Weights of a small GPT-style language model, trained from scratch on English Wikipedia: MLP 2304 squared ReLU, vocabulary 36122.
Each number is 128 + 32 x the weight over the matrix's rms, rounded and kept within 0 to 255. Layers, rows and columns count from 0. Numbers have three digits each.

# layer 5 attention value, 576x576, rms 0.0318, rows 569-575, columns 320-383
123137123129121096166168096176095062045139065088138060064126114153189119098177193177140107166077085109128106138070140133143170180160141092144079115188105138115120116086084188140149094075100112
072125148117081176155144085174140145149189147099151143124082118169112079148104077133163153122052118177175133135117104088091110137140157166087142082101133094092145104112143152093173095135144149
103141121139101169120184151137134127126193112118147133167060142133116104108103090076181186085143112151095194075197117170100124045136135071115105157152168207117097109141124112192120090202106139
178121129126117152066118166151103103144109093185163121081162148139113111068068118104121075138162171151122143141152118073085110153027120158085140105082094137131155137077197080170151079130087107
115170126125112131164113127143088151094144086117237067176120098130183123148065220155149142127126119139063162130088157073112130163160106119155111087124111186086098135052129099122142112127129123
115139133182176152055127125130165184130133137093130111086144137133179126081141106014126113127109120181159129092079134147120146163098111084117125122119114119087123113171123088100134078143126126
082130117128098150072077175127122139141157080155128153117158155116125132140187126093107119126141137147106152102141139087141130166152161161090124153096137134124200129138139124156108148176127133
# layer 5 attention output (transposed), 576x576, rms 0.036, rows 569-575, columns 320-383
156037092106151093166169151128141130078127094138176144138086116083124119125168181117055114141079090134147116098132166214127108101145112159159102069133093092141138117071107178137091236090114088
122096205153103114101122108108139144060093145100081143134106152067050145121162230079164184095118120154131152158140138121074181124102109152127111044111068137127167109132063174163089086164129119
153153085140089170131172184079115086113146105134136102147186144120137118126131138110146107111112094108103175136105108184121087095095092191108107168107121155124123124198189153134088122175163144
122145100155140150096161151173115089150167123104178138124143203131070177128094117082090098108146101105096130147095179130113063136129085120153136123093105153142142144103175111112139062077087112
118162181100163178138112185068124110146124161111182117145144140179109196134131136142174085076044106187130154173113153129162111114149118115086138054131136151154169152086177197167141109126102118
051116133231158165083161169184131098121199173125132118096188140107170166134118115159124163142144073121113121122101094136078113166120103114094163124117133194098132074128204094113151125198092174
117128096150118154126174119131091150085108072076129166111118074139120132129189140131163142086150108150107111144150103187128141203159078134163114150192120155061145148181126057099151132189103129
# layer 5 MLP up, 2304x576, rms 0.0415, rows 0-14, columns 320-383
100166143097135169094103071157149135132107084089087115072155103174203178077077134171142163068103182118117118064167086179168150117148102105136139132171104080085094080117120116178067126075125132
181072128172090127143065173092145152138156119080132060119134142101178122109084092122066098161149058111140132153106149113161140115176123106103104098189164150095135129120136087138095133120135201
081142093145150137105163140151163110153126161104087097175143135088161096159172142106057098147147042138125151122111081147099161139144152104100174163146124142188155154107153102102137174139097164
151095181170132119158107058145090048109145115147153101123110088149087118200092185175093130212134077106044087114127142151123107157149123156144147125124207129120084068116151140134128111160170080
104137113128168143121111101159107158131115167138080151114154139167130111146123116130123139142088111132135100147131155149156181119140074173117166124127113133095128095096123129089127098119160109
171117143142116097090068169120112205111130127127113118144141087144162071115081144138080156167095106121087144136147099121159164155170068145134080133116069146163157099157158115156161131126138075
117155145135160145169123130185158125146104119121165113157149119072106138105174123164094120071121128161134175149115111170127175147165110167111080098183154137111094147147113088112140183110156093
075107125103093110173100160070172125148118094118130137164098166150117155152082135096157101101104128121125158094077169117168186087086100157113133108196131138129131173094142136155134145134144126
094102131134088097136129140085157088138123064110103137182163081123142100197164105083176118153165134169145090140140119181104156131123114150144147128106211128132073136100153131118071067139131090
145157136130132115176161138105164179122129119154141090169155157114168138096160143148122125146088104118174115119121148121140124149104091143115121161132136126139126089131091139127112109138164079
132121094074125159112133133094120118130106139139080141146107126132126134108154137081183086159090104071136157100115099230182167112148124125064104137158116088123082129149117099113186142117109109
163092123105130107117131178134129113120131108191149130095134170159172139149122136077176121139143172160156151170126116095161146079111156098140139171106137062069153096086192098090160150186124118
120099136164198128120120130141090159144106209161097134142138081152133146122141107143112123126117106176129185137103190139133124062163104145116158191103096159151163053135132134157110144185068041
100084115097140153086087166098144114176095181153183100201144122085156121148095131116070126079115101123186104120137120110151138065131147112180116141136136103146120110131168147057088062095091117
149159131116149141139083126104179178108124143126148111129151073127129153130121166116171073083135119107129145094118089153106078101128057125097128103179135138141096131145147154090157066111125138
# layer 5 MLP down (transposed), 2304x576, rms 0.0415, rows 0-13, columns 320-383
179116150168096105101159080149151104135139079125097089099122187107094122140190101104160123195078112140048097095133133132207108137077131166178128150091174184094113175183148177144141131102114067
135109086116079157143114102102118141095174171049119212127164091096141100113083156155111123129174101084140108190140120150160111102128124081128131191121118173150126141070055150130083099108106113
163187134116097115129127135113077173075125106167121095140112070162146093057107128165172144105154201147136118164125162133166114127156094075128087111058101129074110098155105113174141086141149069
092114185215079154162160089097105090148105123112132219110139147119142116146152094073153140110140174125109088116163138160184080118162153105139158083139121106065095149085068092133179146093047149
089072104132139116149033127175111130118082132133133137107161157101174151143065144134145123079113164119139093107151114134121155083084144130130164152138099168143131122097073060165085119155090158
194119093148112180108131134089105102139115129058096120191132132067154192124158116103116091138090099157193126134222153079155067127125131120104128208132141142182124123097100091150146159142110126
059110144179147162113148097125136131139157115098105175122136144129117105167124085121116158151136103146088113144091057124110100174137138094151127168068143133167125107128140161105145122084115152
120088125127147123166123170125152149106110112093160143155141125181167098069172098130097116109181068167065233157099136147177128127179079082138126196151104107127096112174110135137115101095127164
141102163100085122150085089113145117124073141118100119154141147130137118171150128102175141145138106167165110107101190073111105131125112147139186143162154145182118108137139047084157179183113080
184151225138167154083143179127179064091193178101128107099087093115131116124113069184092143140103164148131144096118091107183179139173156184135097148133080119103138114134111150155122178120136094
154120167143100126106139155122099114091119102079195244100146116075192140140226116094111117067152111137145091146129139197147048130127143132128108125149173199071117132111122156137186061171094142
163032123117167145078108145112115186079102108105088075074161084151103190146136095164112123071138136136168076148127065113096130093156138154161170138154103106079161092158118119137167147142195107
090152130143135102128081111136165139099146128102142121114155169151112139132098223138131138076109131107175116116172116065140159110130154166131141146160142141129129136149127157105154103085153144
186127146064105130087139132171109153121134160124119094128181170111119110131151135116128114147115131076141123081154120140178119124185166143061126094123084065100118150126093098103158144139089109